Part of a small language model's weights.
Training: a variant of Muon for these matrices, 285M tokens, 9494 steps.
Each number is 128 + 24 x the weight over its row's rms, rounded and kept within 0 to 255. Layers, rows and columns count from 0. The size above them is the row's rms in percent of the matrix's.

# layer 8 attention query, 256x256, rms 0.0719, rows 192-244, columns 192-255
size [ 58  57  58  65  62  72  81  66  71  88  76  96  90  86 106  82 102  94  92 108  97 106 105  98  98  93  98  93  95  97 101  96  60  62  64  65  66  63  60  79  73  75  95  83 105 106  92 106  92  99 102  95  97]
[[129 139 109 164 101 124 129 113 119 145  83 133 123 162 105 111 141 144 133 142 103 129 111 144 140 111 158 117 120 101  96 125 126 156 139 149 135 106 105 104  82 125 134 109 145 138 175 111 121 120 173 118  99 116 142 135 143 103 133 133 126 111 116 133]
 [126 113 117 144 145 129 130 153 118 100 117 126 160 140 107 101 139 125 147 141  80 131 117 113 120 102 180  81  93 154 128 152 179 131 133 131 156 111 163 128 128 104 100 115 122 160 165 141 168 126 157 114 113 111 109 132 167 149 109 137 120 118 143 157]
 [ 98 133 153 118 124 194 150 143 100 133 180 103 110 127 118 129 131 110 120 123 163 107 144 136 109 108 104 142 134 124 146 135  98  99 126 111 102 136 116 120 107 137 136 150 136 112  99  88 110 132 116 103 107 119 135 123 132 114  66 106 157 131 124 114]
 [ 90  98 144 116 112 172 138 141  85 143 112 126 105 182 145 102 100 149 189 135 148 112 203 115  96 123  90  75 126 133 106 125 117  93 139 127  83 141  93 108 121 159 133 118  68 119 112 132 118 172 123 124 138  81 110 112 118 108 139 132 133 133  89  95]
 [104 170 118  85 111 122  93 137 127 127 142  89 149 116 117 151 122 102 136 125 120 128 149  99  94 133 103 153 137 126 122  95 106 118 108 146  81 141 118 150 111 133 141 152 108  84 128 122 142 132 105 119 167 121 125 126 133 109 128 156 144 103  87  86]
 [122 137 146 107  92 102  97 143 128 136 157 101 125 123 133 126 143  68 176 161 143 151 173  79 100 128 121 131 116 123 157  83 146  88  97 114 118 141 118 119 111 100 106 144 110 100 101 122 127 157  91 106 160 115 167 151 106 127  91 135 144 138  96 112]
 [118 141  93 148 106 107 136 129  87  98 109 124 151  86 113  75 129 123  75 139 124 124  75 167 143  95 151 104 162 141 126 157 105 143 108 133 144 106 162 157 158  88 127 162 145 156 170 133 176 136 159 123 102 143 126 130 114 164 152 104  93 164 172 121]
 [130 124 120 132 131 102 124 138 118 143 138 103 124 140 156 142 108 119 116 112 107 143  53 111  79 129 133 103 153 125 177 140 104 126 112 134 126 121 142 172 131 169 137 143 102 147  97 143 137 109 116 134 128 103 133 126 118 100  76 112 123  96 140 147]
 [152  82 114 168 134 119 147 138 140 155 139 104  79 108 166 133 139 169 175 118 168 143 147 142 147 140 109 119 112  99 141 104 167  76 142  88 171 126 122  60 165 127 114 127 131 154 155 109 176 155 140 132 127 128 137 127 109  98 172 153 111 157 118 116]
 [112 128 132  88 147 163 141 161 144 128 123  97 143 184 134 139 127 117 182 147 137 150 139  86 113 104 129 137  93 134 133 157 125  89 123 136 138 121 125 125 100 135 145  97 110 109 103 169 128 121  78 128 108  90 166 120 143 103 113 156 165 111  63 127]
 [162 110 153 131 119  89  79 131 109 126 154 127 155 127 163 123 138 130  97 129 189 135 146 161 164 121 164 113 116 135 128 116 124 119  96  80 195 117 127 146 165 124 114 161 170 143 201 139 144 134 141 162 149 139 125 131 106 158 112 118  96 183 104 158]
 [139 163 110 182  96  37 147 130 120 111 100 141  97 140 176 128 105 140  79 133 139 123  94 114 146 126 121  80 135 126 126 118 145 112  83 144 114 108 147 100 150 113 155 152 171 172 160 128 175 153 167  95 143 115 137 134 136 154 130 130 132 171 160 143]
 [149 111 119 136 144 124 111 108 103 174 104 123 146  84 129 110  83 164  87 135 122 172 103 103 121 175 151  90 130 107  74 127 116 137 147  87 163 113 155 116 136 141 122 127 138 133 163 108 164 127 168 135 139 156 115 128 176 131 124  86 127 144 149 150]
 [138 109 130  48 179 161 148 132  85 135 138 151 144 137 115  87 134 168 126 146 132 112 103 171  71 150 109 108 126 130 130 131 111 131 147 114 132 136 125 165 125 127 122 115 137 149 120  94  64 112 147 161 100 132 109 113 155 136 142 139 154 137 136 118]
 [108 105 121 122 122  97 125 113 129 132 121  93  93 105  97 138 147 123 130 136 133 134  88  99 137 131 107 108 141 122 119 133 124 111 124  92 139 120  98 106 138 122  72 139 126 147 136  99 151 156 154 125 139 151 114 101 152 146 126 132 119 150 109 111]
 [133 101 144 126 145 135 130 132 172 107 164 139 139 146 149  50  78 105 132 137 147 126 110 121 121  95 149 152  90 138 150 103 132 170 154  95 120 110 127 117 145 114 107 146  98 163 138 113  90 123 130 115 166 148 118 130  92 125 162 136 123 125 153 130]
 [144 177 117 139 141 131 133 120 123 122 157 141  91 132 142 105 115 122 111 133 126 154 141 145 123 126 129 122 115 143 124 117 120 109 128  95 140 149 143  53 118 152 124 153 136  80 140 132 149 126 141 108 123 106 147 108 141 132 145 114 122 141 137 124]
 [157 122 177 132 133 145  98 137 157 146 134 115 148 110 136 139 155 126 153 146 151 114 163 101 144 114 123 105 123 112 123 109 100 145  74 133 154 182  99 158 140 149 136 133  89 139  92 130 154 163 122 107 148 125 107 124 149 128  95 127  83 135 164 122]
 [167 151 128 138 104  94  68 139 153 109 117 138 132 159 135  93 173  91 118 115 160 155 125 108 152 121 156 186  64 145 136 100 149 123 100 123 119 125 129 133 132 121 112 114 151 146 142 133 149 150 116 139 110 139  72 179 163 152 117 153 134 101 117 138]
 [110 142 117 103  59 148 121 141 168 123 124 138 123 158 108 114 133 160 134 137 131 146 151  99 165 123 121 155  80 113 161 154 134 127 161 167  82 116 131 147 115 136 151 120 122 150 108 123  94 134 120  93 118 174 136 175 130 110 149 117 128 130  79 169]
 [149 140 142 150 144 163 141 157 139 114 102 125 118 176 160 112 131 137 145 106  92 102 151  85 141 144 128  99 125 120 134 158 145  84 130 114 149 165 116 128 153 113 113 115 112  85 137 154  92  91  94 150  76 114 133 101 154 107 103 135 114 144 128 144]
 [147 144 113 118 107 109 118 102  90 138 171 107 131 131 158 141  99 144 141  95 162 123 171  74 170 127 138 152  86  91 143 129  95 133 141 156 135 160 140  77 115  80 136 144 106  94 150 153 148 155 128 125 184 101  93 124 127 123 128 154 110 151 112 148]
 [128 108 132 158 103 162 106 159 122  91 119 169 141 126 125 113 167 129 149  86 120  98  84 125  70 107 154 121 127 118 119 143 140 148 159  92 110 148 131 112 119 108 156 114 130 124 159 118 129 123 108 105 147 130 139 166 119  95  99 145 112 120 120 137]
 [101 139 116  89 121 123 126 121  93 134 133 119  99 122 142 150 124 127 141 189 143 167 105 207 128 122 113 138 139 138 176 143 137 104 141  70 107 114 140 130 128 116 115 123 124 111 181 109 135 148 165 115 138 150 121  91 130  86  92 108 109  94 105 150]
 [119 110 123 137 139 155 144 119 132 123 110 149 135 103 112  84 140 147 136  85 134  84 116 115  74 124 104  89 182 128 114 148 102 143 115 128 113 143  98 188 143 113 123 114 126 107 130  80 107 172 127 147 105 160  94 136  78 158 110  91 108 121 113 131]
 [ 99  89 131 145 147 126 168  88 107 108 123 161  84 148 111 139 118 130 128 175 125 175 113 101  95 128 138 128 127 136 132 154 165 122 159 115 121 141 106 137 111 126 107 121  81 148 166 106 139 133 145 166 126 135 132 171 159 105 154 148 135 103 127 133]
 [109 112 134 121  96 176  82 137 120 151  92 100 120 135 144 168 111 107  69 120 110 106 142 101 166 118  97 138 136  99 116 144 115 128 163 130 125 165 141 140 142 147 192  89 133 138 128 151  79 113  68 109 131 136 111 145 122  91 105 120 130 105 168 153]
 [135  97 149 101 159 140  97 111  94 124 137 118  96 128 114 104 140 121  81 158 114 111 127 148 169 154 110 120 117 131 136 116 111 139  86  99 112 124 123 138 138 118 150 158 172 128 146 135 135 108 132 155 151 123 146 148 115 134 128 193 135 151 102 159]
 [115 123 102 148 146 140 112 164 195 110 120  96 118 122 130 157  91 144 122 137 109 122 110 103 138 136  96 135 120 150 130 116 111 140 111 143 122 108  59 125 135  86 149 113 158 132  99 140 142 134 130  98 151 135 129 143 136 105 124  74 167 130 117 112]
 [123 149  97 121 126 165 105  93 117 104 111 128 138 144 113 182  60 104 145 109 113 141 173 101 153 154 154 109 108 138 122 114 117 154 136 111  96 128 120 107 139 106  68 132 164 139  58 173  94 136 142 160 124  79 152 140  88 146 180 105 138 138 117 160]
 [127 128 164 122 111 115 105  75 118 149 147 106 156 155 158 124 144 144 118 120  88 102 118 118 110 133 100  94 115 130 115 136 104 124 130 125 137 144 145 169 135  89 116 121 104 145 136 122 125 157 154 123 130 106 157  99 119 129 140 115 128 115 120 130]
 [ 99 119 109 140 129 162 118 166 173 143 131 145 154  71 119 137 107 132  85 165  89 128 130 145 153 120 115 120 121 111 105  57 169  92 139 137 157 144 106 202 156 147 158 122 134 198 119 161 113 117 112  94 106 118 136 148 117  99 148 131 173 122 134 110]
 [129 104 141 144 120 112 140  86 105 126 107 117 110  79 134 140 132 133 145 150 170 142 143 171 156 141  64 148 104 109  95 130 142 154 132  81 124 108 107 115 114 166 144 181 129 128 127 137 124 125 101 127  97 177 115 106 152 114 106 131 133 144 142  99]
 [129 134 135 163 140 115 136  90 100 109  53 122  94 104 107 129 165 154 141 120 111 123 139 172 136 102 125 123 142 107 100 153 169 163 118 140  95 105 113 111 122 123 122  89 115 103 154 177 102 156 171 123 131 125 104 127 111 129 129 123 150 154 106 120]
 [114 149 146  95 123 132 101 151 165  94 138 118 117 152 150 163 141 117 170 100 107  91 122  94 135  97 129 143 132 163 133 133 142 160 123 129 118 110 132 128 101 143 148 160 118 159 112 130 156 134 111 104 181 143 123 167 106 148 129 125 125  95 135 130]
 [122 153 113 147 101 144 122 140 144 144 116  92 141 154 163 133 151 135 120 132 146 163 122  87 113 126 149 111 124 107 164 114 182 114 161 120 138 141 129 125 101  96 124 145 124 164 101 134 150 169 128 126 144  98 154 103 156 119 122 154 104 129 136  95]
 [112 131 105 101 125  94  94 170 160 116 124 115 137 158 172 173 129 103 127 124 130 135 137 139 129 119 148 123 142 120 155 156  91 107 105 153  97  98 138 124 125 109 105 142 118 140 120 109 165 119 104 106 157 124 162 143  93 111 122 129 164 120 127 112]
 [167  88  93 172 114 107 124 170 150 102 125 195 119 107 141 134 151 113  94 114 101 147 139 131 167 129 164 132 133 158 145 149 155 143  97 115 158 106 162 130 166 158 101 111 176 143 136 163 127 146 122  95 139  98 139 123 144 147  95 126 141 142 143 156]
 [113  80 184 108 134 124 131 120 133 149 143 121 108 127 114  53 148 143 165  94 140 122 118 146 129  99 101 105 125 163 119 109 118 103 148 111 111 158  93 108 138  94 149 120 128 126 126 170 111 152 130 152 186 138 125  98  89 135 108  90 119 119 139 148]
 [112 136 107 152 119 122 147  97 166 124 157 152 157 111 117 121 154 138 111 130 110 145 120 127 103 128 109 127 121 128 101 167 152 160 130 141  93  99 106 162  98 127 137 102 182 164  97 102 128  86 134 107 121 124 146 144 144 157 155 105 100 108 117 140]
 [136 112  98 126 118 106 156 102 131 136 150 157 136 110 113 146 132 171 102 111 121 115 133 110 117 125 150 137 127  84 124 112 169 124 145 155 113 148 122 124 154 147 117 115  92 157 105 161 142 107 160 148 119 164 115 128 158  57 161 115 106 176 138  95]
 [167 147 101 152  76 141 134 111 146  80 132 113 124  68 119  77 140 174 112 112  74 134 143  84 155 102 156 158 163 133 172 139 129 106 118 120 111 117 138 120 172 115  94 148 110 127 158 120 170 165 140 158 126 148 109 101 134 142 172 155 120 120 160 103]
 [163 111 152  96 166 107 102 136 122 156 140 160 152 154 138 108 139 118 101 142 125 162 125 100 135 109 136 119 130 120 133 125 121 140 127 130 128 115 106 115 124 148 114 120 141 127 161 175 163 138 117 121 140 152 125 130 141  96 120 177 137 136 130 114]
 [119 123 145  59 146 141 123 120  84 130  99  90 155 121 121 160  98 104 183 133 125 133 128 114 116 101 128 149 107 157 103 160  77 148 133 149 132 121 117 142 115 128 105 146 134 117 105 149 107 111 118 148 126 160 152 104 139 124 137 132 110  96 134 122]
 [118 132 140 112 113 120 131 182 141  70  87 139 145 169 146 126 127 117 167 109 160 102 121 148 123 137 147 155 147 126 141 117 147 122 153 144 108 140  85 160 149 145 153 120 152 127 147 129 135 114  91 101 115 102 134 177 110 161 101 140 139 131  97 123]
 [125 100 143 133 176 155 137 138 144 161  97 122 121 147 124 126 114 115 170 148 139 127  94  79  96 103 141 104 136 149 122 130 100 128 161  94  90 137 165  92 102 129 159 120 117  97 100 132 119 110 137 105 118 127  92 113 136 128 131 123 139 129 134 121]
 [167 150 107 147 178 134 140 138 102 128 160 123 120 164 120 126  91 101 133 136 123 127 128 165  96 119 112 125 135 154 118 102 131 126 152 142 162 145 136 113 101 149 125 104 147 123 129 153 165 111 142 118 133 117 158 108 124 129 107 167 128 159 107 111]
 [134 119 145 111 137 124 120 131 167 168 101  99 131 124 124 127 169 144 169 128 134 134 151 100  92 129 164 152 108  76 115  91 155 129 166 134 170 116 142 124 113 140 172 124  74 112  72 134 135 139  90 113 125 119 133 144 129 108 148 160 113 154 101 113]
 [146 129 101 114 143 120  81 112 117 145 113 157 113 120  70 159 128 152 100 112 160  82  99 129 152 127 105 120 126 103 111  85 144 153 113 137 122 138  66 136 115 102 109 158  71 166  81 112 107 108  69 140 135 132 119 180 125 120 153 126 132 128 194 116]
 [129  96 131 101 182 110 161 103 105 144 138 176  80 127 128 139 108 119 137 106 145  83  93 154 107 102 154 127 107 143  91 128 101 116 134 158 184 153 118 105 116 140  89 144 117 136 123 127  85  95 138  93 129 160 148 173 111 125 102 136  97 108 102 143]
 [141 140 119 109 149 101 115  96 149 138 140 113 161 139 136 111 152 160  95 119 144 127 123 163 142 154 130 111 116 154 113  64 126 120 153 129 121 137  89 135  76 124 159 138 129 118 131 121 123 173 109 180 128 134 135 148 113 146 166 125 144 157  87 148]
 [132 142  85 146  98 103 157 115 143 121 118 166 116 109 151 107 103 116 191 134 135 151 121 138 108 121 148 116 146 156 180 164 101 166 122 162 137 155 142  81 158  93 130 133 155 135 142 175 129 139 112 120  90 131 108 128 138 137 122 161 105 153 157 156]
 [165 114 132 161 141 121 107 111 135 101 100 101 106 104  95 145 142 170 168 103 135 149 125 163  79 124 137 116 148 115 117 158 143 127 132 124 123 158 118 138 109 157  96  96 136 136  74  84 103 143 143 135 146 116 156 121 136 110 163 131 126 116 130  88]]
# layer 8 attention key, 256x256, rms 0.0739, rows 192-243, columns 192-255
size [ 52  57  59  56  58  63  78  73  85  71  90  73 100 101  93 100  95  92  91  97 103 108  99  98  93  91  94  88  93  91 107  96  58  57  70  68  69  70  67  75  80  87  96 111  84  92 101  95  87  98 100  96]
[[109 147 176 128 125  87 150 166 132 123  72 170  72 107 141 147 132 114  94 135 177 169 112 133 110 171 121 117 140 140 130 147 128 101 126 139 100 110 163 105 128 137 106 122  87  95 103 101 154 145 120 142 167 128 139 125 115 118 139 178 167 129 140 135]
 [113 110 203 119 139 127 135 124 117 116  90 127 137 130 136 120  88  83 112 183 160 111 135 129 157 151 136 176 160 161 158  74 109 138 100 101 126 104 168  86 140 175 100 136 111 128 116 137 125 103 112 157 134 151 124 103 124 132 120 111 110 169 139 107]
 [145 164 101 165 118  97 145 103 116 128 131 138 130 145 102 126 143 129 163  68 106 142 161 116 130 113 124 107 116 112 127  85 123 153 138 119 128 110 145 112 126 142 129 136 140 174 144 128  87  96 142 130 115  90 112 125 125 160 157 122 128 100 137 135]
 [133 133 109 144 106 146  89 118 133 102 126 114 122  87 111 182 157 122 136 122 126 126 138 170 130 147 118 158 116 134 116 134 125 172 113 129 130 127  95 154 127 132 151 120 177 146 126 135 125 115 162  99 182 132 161 128  88 142  97 147 120 101 161 138]
 [120  92 133  88 159 170 125 118 120 118 121 113 163 165  76 178 135 176 136 115 121 110 118 168 173 124 111 148 145  99 118  83 162 137 183 101 138 138 105 114 109 120 153 149 158 118 123 113 115 110 131 139  93 151 126 122 111 111 132 144 139 114 128 140]
 [125 130 138 135 159 154 133 121  90 118 116 144 121 173 133 122 183 142 139 145 184 151  88 136 120  99 127 112 178 128 109 149 116 156 171 111 110 110 179 150 176 125 139 111 160 152 161  93  96 150 134 131 102 115  85 134 129 131 131 165 122 114 120 148]
 [103 110  91 152 148 148 123 143 171 162 119 138 101 116 102  93 117 102  96 117 121 136 118 138 168 147 103 116 147 126 163 166 101  91 121 127 133 176 133 125 135 129 111 107 122  97 125 138 159 136 154 112 138 146 111 116 123 116 139 156 102 106 127 133]
 [124 115 141 112 141 110  91  84 110 114 104 134 155 132 113 108 115 108 139 181 128  57 140 139 113 120  75 133 116 137 126  90 162 123  97 103 140 151 115 138  81 129 137  94 112 114 130 123 107 109 128 106 192 124 177  95 151 113 181 117 137 118  90 129]
 [156 143 144 125 105 153 134 108  98 120 121 136 161 136 169 141 109 121 160 133 132 130 153 139 154 125 178 151  70 116 113 117 143 147 182 119 145 116  96 133 145 109  99 125 141 113 107 163  86  79 135 103  92 138 146 118 142 136 119 117 115  96 128 128]
 [153 128 155 154 124 120  86  50  89  92 137 159 116 111 146 134 139  98 167 163 155 165 129 108 127 151  95  98 119 104 123 121 135 167 113  95 132 137 162 156 116 120 110 117  92 133 150 123 104  95 133  80 188 117  98 133 150 141 155 108 119 132 135 108]
 [144 143 145 156 117 148 163 121 116 138 129 149 100 135 111 128 144 142  81 105 136 135 138 155 123 153  91 127 112 108 118 133 124 128 150 121  69 115  96 126  96  92 128 118 106 116 117 128 113 115 152 151  92 140 153 109  59 116 127  90 156 101 103  88]
 [133 133 150 128 112 119 131 140 125  92 129 120 156 119 138 109 110 117 150 133 134  95 125 131 104 113 115 121 141 128 139 139 158  96  89  72 141 207 157 130 127 116 122 118 127 129 128  81 113 133 142 138 173 144 142 137 134 157 156 149 116 160 121 149]
 [126 134 148 119 185 117 111 141 141 118 124  90 133 107 118 123 132 102 142 142  95 136 148 124 167 118 111  89 102 136 127 109 145 127 120 101 137 148 118 146 126 196 174 105 110 156  93 166 156 107 105 131 132 125 151  91 125  83 100 123 114 140 154 112]
 [111 138 107  68 122 154 152 126 168 129 147 150 128 157  51 190  94  97 155 131 147  87 124 148 129 102 122 159  97 132 108 124 108 122  82 153 126 119 126 142 125 155 136 124 153 123 116 139 134 118 126 138 135 138 176 186 133  75 136 154 102 143 124 149]
 [113 136 121 119 159 171 106 112 184 103 140 131 121 147  76 131 109 142 110  87 124 146 134 135 114 126 136 139 119 144 109 143 124 126 155 126 133  47 162 145 129 110 123 137 127 133 157 109 126 156 128  99 153 102 144 129 141 101 131 136 155 119 118  93]
 [104 129 104 102 125 111 138 152 111 129 110 122 157 119 142 131 108 142  99 139  99 153  93 133 143 100 163 159 117 115 172 120 148 164 164 138  80 138 114 143 104 153 118 151 150 130 145 109 151 106 155 138 166 138 107  93 171 208 107 133 131 105 146 146]
 [143 171 107 163 136 165 133 147 111 136 114 103 161 127 146  93 125 145 138 133 123 126 127 143 123 134 130 177 114 117 162 107 172 106  89  93 121 110 145  74 115 110 117 136 132  70 111 136 153 104 107 112 128 189 116 136 132 155 103  91  92 181 132 170]
 [128 137 142 117 134 115 108 131 118 144 147 106 163 147 105 130 137 112 155 120 120  93 169 107  90 120 159 175 121 129 110 116 104 128  99  95 109 184 154 155 120 135 141 142 131 121 136 108 122 103 108 139 149 126 130 121 123  64 116 143 158 165 137 148]
 [114 120 172 144  87 164 113 144 113 124 167  82 128 152 132 106 108 130 170 126 112 121 150 101 147 100  89 148  94 124 140 139 169 133 157 119 137 154 122 137  84 121 124 139 148 108 152 119 145 108 119 121 151 111 125 105 102 198 113 117 123 153 139 122]
 [134 137 144 160 105  93 138 117 174 114 130 101 138 164 109 138 123 149  98 103 125 149 110 147 145 136  62 148 178 115 131 134 123 125  88 148 153 132  53 137 110 159 123 126 142 164 159 115 126 143 126 148 155 128 160 147 134 109 153 100 146 133 191 135]
 [140  89  95 189 131  97 123 105 134 120 108 107 113 172 146 130 162  93 129 122 124 129 122  83 106 132 123 124 113 103 124 146 109 115 143  97 114 157 120 128 127 125 151 102  88 135 152 145 117 136 129 151 104  85  73 146 122 139  73 169 118 128 133 171]
 [168 147 132 137  98 116 117 140 100  98 141 161 174 169 144 116 145 142 132  94 137 131 137 131 108 136 124 115 125 148 106 128 127 136 137 126 172 133 118 129 144 120 111 120 146 122 162 127 148 156  94 139  99 103 137 136 131 108 123 143 141 115 148 129]
 [113 142 125 175 132 158 135 136 132 139  84 144 137 194 134  95  97 144 126 111 128 125 110  80 108 141 143 108 143 134 118 171 146 111 180  89  78 117 111 123 137 115 105  96 149 154  77 115 177 147 118  96 104 117 127 116 130 141 109 126 143 130  71  82]
 [165 140  69 116 114 129 121 138 113 109 101 159 109 117  94  83 113 139 119 103 121 108 150 181  94 130 134  84 145 114 100 108 126 110 128 143 126 129 153  95 144  99  91 140 139  92 128 131 142 131 121 123 108 113 106 116 128  92 120 129 134 135 113 189]
 [111 141 167 123 143 118 125  66 146 155  94 121 148 111 118 129 126 184 141 104 134 139 142 114  82  83 150 141 166  99 134 121 131 164 137  91 175 129  72  91 141 107 108 120 121 116 101 126 123 203 126 159  89 141 116 114 123 156 116 107 105 130 131 154]
 [121 105  93 148 121 102 131 183 170 124  98 124 146 109  94 131 108 159  80  91  99 123 141  99 146 130 138 127  98 164 167 169 177 101 141 136 140 165 167 109 165 116 142  78 136 106  79 112  89 121 133 116 102 113 146 121 147 136 129 142 109 116 138 125]
 [122 124 163 113 128 147 139 126 119 111 111 120 157 151 127 113 120 118  92 112 139 115 129 134 139 120 148 113  98 125  79 157 172 128 165 118 128 129 141 145 104 123 119 115 137 143  84  98  63 122  92 158 130 164 103 154 109 104 141 138 101 116 151 148]
 [140 127 139 148 175 134  81  63  93 141 149 129  96 105 132 110 125  96 140 152 153 138  83 115 162  71 169 120 110 159 123 150 117 120  88  84  97 145 146 107 151 135 154 154 134  99 161 129 108 157 102  98 101 103 132  99 140  87 140 102 154  99 131 117]
 [144 112 142 136 114 157 147 130 145 145 133 126  70 123 129 172 113 108  91  98 123 135  99  93 142 116 133  93 145 138 101 130 132  85 115 122 154 156 106 143 122 117 135 133 122 133 138 141 137 167 135  95 146 101 129 124 134 155  96 120  92 134 110 134]
 [104 180 109 141 153 118 124 145  86  99 149 129 129 155  98 122 168 134  89 113 153 146 136 104 145 177 103 127 134 131 102 116 124 140 126 130  93  89 124  99 136 125 122 152 148 140 130  94 124 119 157 140 167 175 140  87 138 128 105 114 127 115 138 146]
 [135 106 196 120 132 137 133 145  92 123 144 161 156 168 131 139 121 146 133 133 150  91 110 126 122 103 158 108 113 153 150 126 109 119 129 152 154 117 120 146 111 106  85 156  96 179 121 127 126  88 126 164 137 100 117 104 139 157 122 148 100 150 127 120]
 [ 74 117  60 142 119 159 113 142 121 109 112  87 162 120 122 145 100  98 162 164 108 134 111 145  71 105 161 151 159 114 137 141 136 153 129 106 143 151 128  96  78 105 127 103 134 161 134 108 127 112 183 110 128 101 127  98  65 121 107 168 159 111 117 139]
 [125 131 115 117  89 136 144 133 123 114 125 100 112 108 170 112 103 123 104 144 111 114 127  83 117 101  97 114  96 144 138 134 117  93 130 156 121 107 136 157 117 113 115  81  68 110 118 141 135 147 116 113 144 105 146 147 189 144 141 148 162 128 141 137]
 [137 121  93 138 155 119 132 152 162 111 135 160 163 131 134  96  96 137 111 162 145 129 132 101 120 130 129 150 153 151 159 128  85 107 101 134 125 139 161 113 140 122 131  88 100 126 129 123 134 127 107  73 174 103 168 132 149 116 152 157 141 140 117 147]
 [118 134 168 137 120 178 129 166  77 193 122  89 120 103 129 166 110 140 115 110 134 112 139 140 120 120 145 115 177  89 131 109 121 122 145 126 129 125 118  77 131  92 139 160 120 158 110 117 134  90 101 125 151 109 115 120 108 130 135 163 115 134 116  99]
 [122 121 155  85 151  92 117 144 111 118 162 118 144 131  64 162 126 142 161 152 132 116 136 126 159 122 161 138 108 129 109 107 154 165 143 134 118 120 137 180 137 108 153 198 153 155 169 117 129 106 116 133 118 150 125 152  91 141 106  80 102  99 140 117]
 [117 125 158  91 113 118 117 180 134 143  92 159 107 120  92 149 173 125 151 158 148 104 103 119 111 152 111 162 129 109 120 150 142 126 155  94 116 147 127 128 145 118 103 150 143 151 110  83 144 110 154 124 152 115  98 147 134 149 150 107 120 109 128 121]
 [142  95 103 128 164  94  98 160 136 150 133 141 127 128 136  98 179 162 127 162 110 120 121 116 103 107  86 149 121 119 162 183  97  94 148 110  96 128 157 133 154 116  96 100 131 120 129  88 141 123 153 141 151 117 104 128 133 112 134 134 152  87 106 146]
 [122 166  91 114 104 118 152 158 102 143 109 128 176 138 140 111  90 127 104 114 153 101 152 135 147 152 162 131 119 124 144  96 157 137 113 168 190 120 123 123 132 119  91 149 120 139 123 130 156 108 145  89 150 117 139 159 114 138 110 128 107 159 115 119]
 [119 119 120 149 129 121 124 165 130  92  97 102 157 140  98 139 134 136 127 112 102 118 144 108 134 132  96 134 114 140 133 144 130 108 103 142 149 170 123 122  76 150 106  53 118 142 151 183 139 153 111 138 133 126 148 112 170  79 137 119 129 117  86 112]
 [ 92  95 121 124 154 157 143 105 115 150 132 127 153 182 117 130 109  99 162  84  98 140 140 144 148 157 132 122 127 157 137 142 109 149 116 136 151  96 122 135 108  95  96 149 110  90 133 138 117 133  96  95 138 123 134 133 144 118 156 117 110 114  71 116]
 [112 118 128 128 133 142 133 135 148 174  99 124  87 123 131 139 135 106  95 127 121 136 114 138 102 118 126  87 162 146 107 176  91  92  98  96 128 184 153 128 119 140 126 120 102  96 115 121 133 118 137 121  95 154 111 138 123 141 103 137 123 110 138 137]
 [118 144 126  86 139 160 146 128 111 150 158 155 147 171 115 125 116  89 156 145 158 122 113 153 126 154 135 117  70 131 107 137  63 161 173 151  89 104 128 133 131 111 123 133 102 114  76 122  87 117 142 124 145 161 138 155 133 120 106 129 153 117 117 128]
 [119 137 124  76 116 123 123 139 108 162 109 159 109 135 117 160 131 150 171 151 140 116 108 131 131 118 137 161 114 133 128  95 116 162 124 136  88 131  69 132 117 116 164 122 141  91 121 131 109 109 132 132  88 130 178 142 124  96 138 161 138 160 104 120]
 [167 135 137 100 141 159 101 118 152 165 108 148 165  96 108 115 123 134 145 139 145 113 118 140 143 147 130 155  95 150 150 101 134 137  94  98 128 107 138 117 111 120 164 139 157 129 115 173 141  96 157 117 160 163 132 130 147 148 119 128 119 148 143 103]
 [127 141 126 153 129 165 145 101 149 133 102 152 129 141 126  73 121 101 125 159 110 157 143 165 100 147 107 117 102 144 116 116 147 178 139 119 109 131 158 145 171  82 122 125  77 138 179 108 119 169 108 135  85 100 159  99 101 128 124 125 135  94 120 135]
 [119 140 166 108 147 128 104 119 164 116 148 136 105 120  88 158 123 145  79 114 132  92 112 110 141 150 102 124 135 135  92 145 140 115  93 131  90 134  77 151 149 142 142 120 112 117 145 152 134 152 161 126 144 154 122 155 157  94 148 137 100 115 100 123]
 [155 111 105 122 130 151  93 122 129 127  90  93 132 136 136 167 145 133 130 121 130 109 129 153 116 158  80  85 120 136 111 135 190 130 138  98 185 124 138 120 138  85 164 125 120  98 155 134 133 105 127  82 129 130 136 148 139 108 131 113  80 134 108 133]
 [136 150 156  86  99 174 103 113 148 104 103 132 109 126 121 102 137 110 139 106 133  72 115 149 132 121 111 109 104  87 152 133 114 137 129  68  86 150 163 138 150 138 108 178 145 142 144  96 135 108 117 185 138 133 137 104 145 138  94 117 120 131 163 110]
 [152 158 127 133 150 171 127 110 114 135 142 120 127 125 123 118 126 114 149 104 105 151 170 133 125 131 110 158 121 145 180 147  93 162 116 169 141 166 144 136  90 110 133 158 128 133 147 142 167 108 162 105 101 128 120  98 128  87 122 105 118 137 138 138]
 [115 137 147 159 116 161 148 101 136 104 139 180 109 141 139 140 116 103 170 168 133 118 166 126 141 116 123 132 127 105 112 124 113 184 170 109 176 165  84 113 126 119 121 111 118 139 138 141 121 134 131 143 107 174 124 151 164 133 127 142 117 113 127 139]
 [115 105 138 110 137 119 159 121 171  75  79 141 129 140 126 123 154 132 119 130 100 144  72  72  62 138  93 117 120 147 137 112 138 157 143 109  96 129 171  84 151 119 144 124  97 129 135 111 121 117 146 115 113 116 127 139 109 169 181 125 146 101 128 165]]